From a checkpoint of a small transformer trained on Wikipedia.
Size: 8 layers, width 384, 3 heads of 128, vocabulary 8192, 17.3M parameters.
Architecture: LayerNorm before each block, no biases in attention or MLP.
Each number is 128 + 24 x the weight over its row's rms, rounded and kept within 0 to 255. Layers, rows and columns count from 0. The size above them is the row's rms in percent of the matrix's.

# layer 3 MLP down (transposed), 1536x384, rms 0.0469, rows 1399-1407, columns 0-191
size [101 105  92 101 106 101 100 108  89]
[[143 147 149 128 165 121  79 106 107 153 159 123 127 138 139 140 113 150 100 165 133 111 117 159 115 162 115 160  86 101 136  78 193 158 143 124 147  78 168 113  94 132 144 136 116 100 148 172 143 116 143 135 108 133 118 173 102 141 161 138 149 179  90  99 134 136 123 126 158 169 167 123 110 135 106 128 130 123  77 145  93 122 144 123 168 115 106 146 102 122 122 150 137 121 152 130 128 161 122 144  97 107 114 101 143 116 139 131 103 129 120  96 119 111 101 122 111 117 166 163 135 134 143 154 130 130 142 137 120 112 133 124  73 121 124 179 111 180 160  95 126 113 144 139 125  73 112 171 115  87 155  95 112 144 133 151 103 106 106  87 162 147 107 108 115 109 139  64  94 123 129 122 152 138 102  98 118 131 176 145 129  95 118 145 144 148 152 142 116 115 131 151]
 [151 138 117 149 172 174 118 134 101 131 127 141 120 122 130 131 139 143 107 158 142 136 141 164 108 134 114 161 141  95 139  99 166 128 133 108 137 104 124 141 159 126 159  87 113 179 122 113 132 117 115 166 129 117 152 148 117 125  80 153 105  99 131 101 111 131  81 130 136 152 164 184 141 135 145 142 138 122 124 147 122 109 136 124 120  95 152 197 111 123  94 142 105 148 105 147 154 153  79 147 124 142  88 110 142  92 115 184 122 142 163 114  98  62  94 143 128 131  95 150  96 125 176 140  93 159 144 103  98 142 103 121 153 121 161 113 132 129 184 121 108 116 153 111 119 100 135 153 152 146 153 166 137 123 113 106 167  94 157  97 145 141  96 170 101  77 148 153 118  99 153 135 157 101 115 127 146 132 101 120 104  96 111 142 164 139 101 129 127 122 104 149]
 [110 111 122 101 148 125 141 137 135  78 132  97 156 104 148 119 116 146 163 132 146 135  99 137  99  84 135 103 158 146 128 119 165 154 157 167 109 104 128 110 125 106 132 145 140 100 122 120 104 119 109 148 133 152 102 165 160  95 137 139  90 109 130 163  95 103 151 149 116 124  92 153 139 144 169 135 143 103  97  88 118 109 132  97 110 131  84 116 147 106  96 135 108 111 122 148 118 113 147  89 110 106 138 123 187 132 130  74 109 126 110  85 101 119 110 112 121 135 182 129 128 139 183 102 145  95 141 125 121 163 136 160 146 126 145 113 161 162 134 106 150 162  68 128 133 129 122 100 102 157  81 109 111 126 149 109 120 176 159 131 164 126 131 124 103 117 135 108 118 197 139 128 115 123  91 139 138 175 172 126 148 166 123 149 146 117 116 123 158 132 105 121]
 [101 174  87  94 122 107  86 115 129 182 113 118 114 141 132 115 119  98 143 164 126 136 115 164  69  99 148 154 147  63 115 107 104  91 100 115 140 114 105 127 125 126 120 116 132 158 131 104 145 110 111 155 113 113 115 128 119 140 146 111 132 125  82  83 157 143 195 155 127  90 132 122 132 132 118  99 108 150 126  91 114 137  87 113 114 128 130 144 105 162 149  95 159 109 115 113 162 106 128 140 135 141 124 130 126 164 163  96 127  69 110 116 120 152 128 134 194 122 155 147 102 123 173 101 129 159 130 106  83 137  99 150 170 167 128 176 135 142 138 112 164 178 116  98 111 138 170 143 144 140  91 151  83 140 103 101 126 100  95 105  75 170 117 163 126 130 116 164 120 132 128 141 107 134 149 124  97  83 144 116  68 105 132 133 144  85 119 115 149 152 134 108]
 [141 141  90 124 112 169 162 152 108 149 129  94 114 168  43  96 157 124 129  57 122 116 123 158 175 138  63 147 150 115 152 109 110 126 141 145 130 148 128 117 146 148  99 148 136 189 134 148  68 113 132 122 142 178 149 115 132 144 143 168 138 131 101 145 137 113 150 130 143  76 172 113 162  94 146  97 157 113 158 162  82 118  87 123 122 100 153 134 117 136 136 108 129 119 119 146 145 109 102 192 153 146 134 150 136 141 154  93 111 135 113 115 160 143  80 113 107 163 157 134 103 127 101 128 116 116 143 122 122 108  86 135 116 121 107 116 118  73 127 144  69 138 163  99 136 140 138 111 147 132 146 152 114 119 129 115 136 119 129 146 130 127 168 159 109 105 138 142 107  86 156 132 161  96 124 112 110  93  76 100 144 125 132 116 145  63 143 142 149 148 118 125]
 [128 143 154 112 124 112 119 148 115 134 101 100 161 158 155 139 109 102  76 159 142 100 104 126 103 174 164 115 146 135 101 125  94 114  93  93  93 130 148  96 121 149 174 136 137 126 106 102 113 108 159  99 137 140 128 133 149 146 149 149 105 100 133 152 118 150 138 127 167  89 142 152 122 141 142 124 129 157  58 146  77 129  94 185 114 107  83 147 122 111  94 114 108 135 125  73 167 137  79 124 159 133 120  59 149 136 146 159 132 121 133 111 113 135 150 143  86 133  85  92  83  96  90  93 170 118 126 117 133 153 122 134 113 132 118 130 116 132 129 123 106 147 129 172 150 106 162 126 159 145 137 131 116 129 102 119 119 156 186  98 140 113 131 116 148 131 111 115 151 140 157 136 134 118 141 153 129 132 175 135 120 168 111 110 165 147 174  98 118 150 120 142]
 [149 144 156 140 126 136 125  54 145 161  92  97 123 115 111 151 153 119 130 181 139 119 126 131 154  84  99 133 114 167 101  77 112  83 109 149 139 127 120 127  88 114  95 139 128 106 173  95 128 134 102 162  85 129 109 138 158 153 128 137 123 127  86 107  58  94 121 174 133 116 156 103 144 145 100 100 116 121 161 107 101 110 143 114 131 138 170 118 116  95 146 147 141 125 116 115  97 148 153 137 101 107 125 175 129 177 151 107 120 140 147 108 114 118 132 150 118 123 114 114 125 149 135 141 147 127 110  94 162 107 114 107 119 124  99 116 136 114 107 130  99 120 109 125 120 116 122 121 163 105 170 150 138 135 160  69  98 158 140 143 160 129 143 115 111  86 135 147 114 134 188 134 159 163 138 132 117 152  94  93 152 119 161 132 123 100 144 116 165 115 151 133]
 [135 146 130 154 107 103 150 140 117 164 110 164  98 113 116 147 102 160  92 115 120 137  99  60 158 160 157 115 128 135 119 106 175 140 118 115 143 132 130  88 153 121 107 145 126 134 112 136 146 124 135 108 113 148  81  92 135 180  91 155 142 138 156 118 147 130 178 118 129 145 100  98 122 135 118 128 155 122 132 163 128  79 119 109 137 108 173 116 143  83 150 101 154 120  74 124 138 127 103 132 118 116 151 131 136 117 129 108 163 171 121 120 111 112 129  91 160 126  58 103 132 167 120  90 145 124 139 132 134 127 134 156 121 149  92  88 138 139 130 119  98 134 129 153 120 114 123 137 138 126 141  91  94 114 126  82 159 124 172 161 129 113 143 159 133 104 106 137 104 152 139 122 177 173 129 175 136 111 166 119 118 150 160 139 109  98 154  91 139 110 104 125]
 [ 81  99  99 144  97 146  99 140 137 111 160 106 104 137 113 133 120 127 153 104 142 155 126 106  93  77 142 145 115 157  87 149 107 108 151 141 114 146 140 142 118 124 152 134  83 189 132 112 141 142 111 122 123  91 142 124 116  75 146 118 138  96 123 141 119 114 175 189  55 161 141 116 106 101 137 138 155 127 135 123 128 128 103 113 129 117 159 126 180 124 120 136  80 146  79 138 125 112 122 126 165  67 137 119 137 164 146 121 157 151 142 151 127 155 145 117 118 142 114 152  96 152 139 181 105 146  99 155 155 157 129 120 128 182 113 163 125 135  93 151 171 125 125 104 118 159 133 145 113 135 146 131 135  89 122 105 145 120 180 117 114 128 126 136 117 150 142 146 119 138 121 174 145 120 140 122 124 148 156  96 119 120 130 139 141 160 161 113 102 109 159  68]]
# layer 3 MLP up, 1536x384, rms 0.0657, rows 1400-1407, columns 0-191
size [105  93 102 107 103 102 110  89]
[[ 97 114 136  92 103 117 134 174  97 104 111 172 106 176 133 138  99 131 138 132  96 101 121 127 132 155  98 139  96 135 146 144 115 158 117 137 130 118 157 149 132 123 186  99 129 148  76 128 163 144 119 108  80 144 174 136 135  96 150  94 127 123 102 136 165 131 136 113 167 109 106 126 125  87 174 111 131 102 137 162 125 122 105 118 144 100 125  69 127 120 146 140 142  98 143 102  93 136 138 109 164  94 121 151 113 153 169 120  99  92 129 149 122  98  88 180 135 134 164 163 103  83 148 110  95 115 160 153 141 125 149 128 123 155  99 120 152 131 149 160 158 112  56 126 125 104 105 102 133 130 131 119 133 147 144 133 167 113 152 144 130 122 159  61  88 128 107  91 138  86 102 105 110 156 153 116 139 105 136 112 134 136 160 127 146 171 111 155 157 113 152  94]
 [148 136  96 117 137 134 130 125 120  90 120 105 109 100 145 133 124 100 125 160 128 104  74 122 141 151 123 149 139  97 151 134 148 116 122 154 111 114 131  94 126 141 125  76 135 160 126 121 144 165 146 141 145  93 111 144 150 124 120 145 132  84 154 219 122 139 131 126 122 130 112 122 159  83 167 122 153 124  89 117 168 110 121 132 146 133 161 131 107 156 138 154 138 113 121 124 153 139  87 137 153 159 139  96  97 101 119 124 148 114 129 122  98 131 143 131 122 164 137 141 141 137 116  76 137 201 159  93 171 156 154 107 112 136 165 138 126 112  89 127 135 125  97 150 180 135 111 134 150 122 117 117 167 129 119 128  38 140 118 156 109 120  84 120 106 123 116 148 124 138 123  89  96 117  98 160 127 118 112 136 137 116 134  92 122 136 185 126 145 156 117 118]
 [101 142 100 101 149 143 171 129  91 109 145  52 143 125 143  98 114 128 143 156 131 145  96 141 111 149 124 135 176 153  83 142 131 146 140 113 133 116 167  82 161 115  91 113  80 122  93 180 128  88 127  98 141  95 136 102 145 129  78 125 166  99 104 148 170 106 150 118 146 142 140 173 156 108 118  95 144 120 189 121 133 135 155 121 183 136 131 113 136 181 136 108 109 122 122 123 118 147 116 144 122 145  79 121 125 147 132 104 148 134 158  94 146 141 149 128 124 120 168 114 117 130 120 126  99  71 175 109 110 106 126 167 133 157 164  90 159 101 122  92 108 151 103 102 162 126 135 130 151 127 131 135  64 160  98 133 133 105 113 102 161 122 178 174 137  75 101 141 128 145 112 149 157 124 139 111 114 144 120 141 112 131 167 117 113 121 141 126  75 139 136 146]
 [125 158 138  89  98 169 148 168 141 168 138 126 114 157 134 122 158 159 152 109 138  93 144 140 126 142 103 108 159 126 148 163 147 123 174 151 131 149 124 135 129 154 144 109 143 138 135 150 172 147  84 114 102 150 143 131 121 176 153 130 106 115 168 154 137 124 131 126 116 119 153 103 152 116 122  96 110 104 115 122  96 148 126 106 123 114 118 119 110 168 109 132 116 121 132 147 142  71 103 121 136  82 112  82 129 150 149 114 114 143  99 153 139  97 113 132  98 187 103 114 140 113 138 109 173  88 113 117 168 163 133 137 138 103 144 150 150 119 113 135 106 114 125 104 141 153 145 120 139 122 152 129 115  95 140 187 164 114 137 111 132 167 111 133 131 154 157 104 136 110 133 133 115 149 132 143 154  90 102 134 158 148 110  45  92 132 168  99  96 123 120  97]
 [112 110 133 123 111 133 133 129 143 128 156 121 117 142 157 153 111 163 110 112 118 109 108 110 114 126 106 145 116 133 161 129 108  95  98 152 152 149 110 137 109 138 163 112 152 117 130 144 143 116 160 101 113  98 102 124  99 123 116 134 107 130  86 160 105 114 138 101 165 147 130 141  78 167 163 117  99 147 132 117 157 152 152 137 141  62 109 185 149  84  90 156 140 101 112 126 126 134 176  92 165 171 102 163 161 154 157 151  93 179 121 120 152 101  89 149 116 133  85 165 114  58 193 121  67 115 106 140 159 121 110 147 124 142  65 107 117 165 119 155 105 108 158 121 137 136 120 109 106  92  99 161 113 116 126 113 127 115 161 106 139 116 137 116 122 141 140 151 167 112 175 166 149 146 106 113 122 157 153  76 118 158 113 161 130 152 180 116 144 117 119 137]
 [145 100  90 118 120 122 178 136 145 127 124  99 132 105 111 104 136 140 129 102 101 105 145  93  88 108 123 125 115 116 104 153 147 165 161 136 129 134 130 106 149 110 169 174 121 148 155  79 150 135 135 141 123 150 157 143 109  94 151 120 126  94 158 124 116 133 147 104 161 160 121 107 144 138 120 109 120  94 100 131 110 142 122 128 108 110 171 126 108  92 122 141 134 168 119 167 128 110 124 110 136 149 133 129 173 148 170 114  89 181 101  94 122 172 141 126 144  54 133 172 109  89  98 164 103 134  90 154 108 116 134 141 136 117  82  87 157 123 153 175 160 137 121 108 109 155  87 105 134 142 131 151 146 120 106 120 122  78  90 142 181 141 127 138 127  80 111  99 100 110  99 137 137 154  99 141 114 148 164 128 133 136 163 115 117 156 114 163  92 118 124 106]
 [131 107  70 124 132 128 123 165 127 121 143 121 144 130  98 143 140 162 139 134 111 126 128  80 155  94 177 118 129 143 173 123 162 101 130 130 138 141 117 112 118 123 103 113 193 138 147 136 117 105 141 124 150 106 137 123 163 101 139 116 140 128  95 116 193 168 165  97  99 103 134 130 142 173 114 134 176 203 157 130 155 138 191 126 140 116 186 129 122 125 159 158 124 110 125 127 123 193 123 126 112 133 119 124 142 126 144 107 151 132 158 158 135 145 106 151 153 145 122 176 118 109 103 139 130 139 137 126 163 120 112 113 135 115 121  91 178 121 117 176 176 107 156 113 115 134 141 146 101 101 121 118  76 124 134 146 108 139 123 111 100 130  83 118 150 104  99 153  76 158  96 101 122 132  91 117 126  92 132 138 151 165 110 133  93 111 156 128 122 142 106 114]
 [152 140 105 129 149  98 119 120  95 143  32 138 151  99 150 121 116  96 157 127 123 128 130 140 126 150 142 129 110 148 128 153 136 156  70 121 118  86 109 112 140 111 114 109 180 123 100 172 107 111 138 127 169 132 158 120 166 134 142  99 136 135 107  93 166 109 104 133 158  96 125 151 114 161 119 139 125 129 154 148 133 123 144 135 142 149  81 110 140 145  69 153 157 138 172 119 135 141  97 136 121 127 152 175 126 108 129 117 128  97  81 152 131 100 169 170 134 134 159 137 126 101 142 150 201 126 147 106 113 150 159 127 133 115 119 137 121 128 158 169 106 153 151  91 118  69 177 110 175 124 110 117 134 140 103 157 104  77 181 128 173 120 126 116 128 117 159 134 126 119 173  73 125 111 137 131 116 173 126 163 140 149 125  99 100 136 124 169 135 144 131 142]]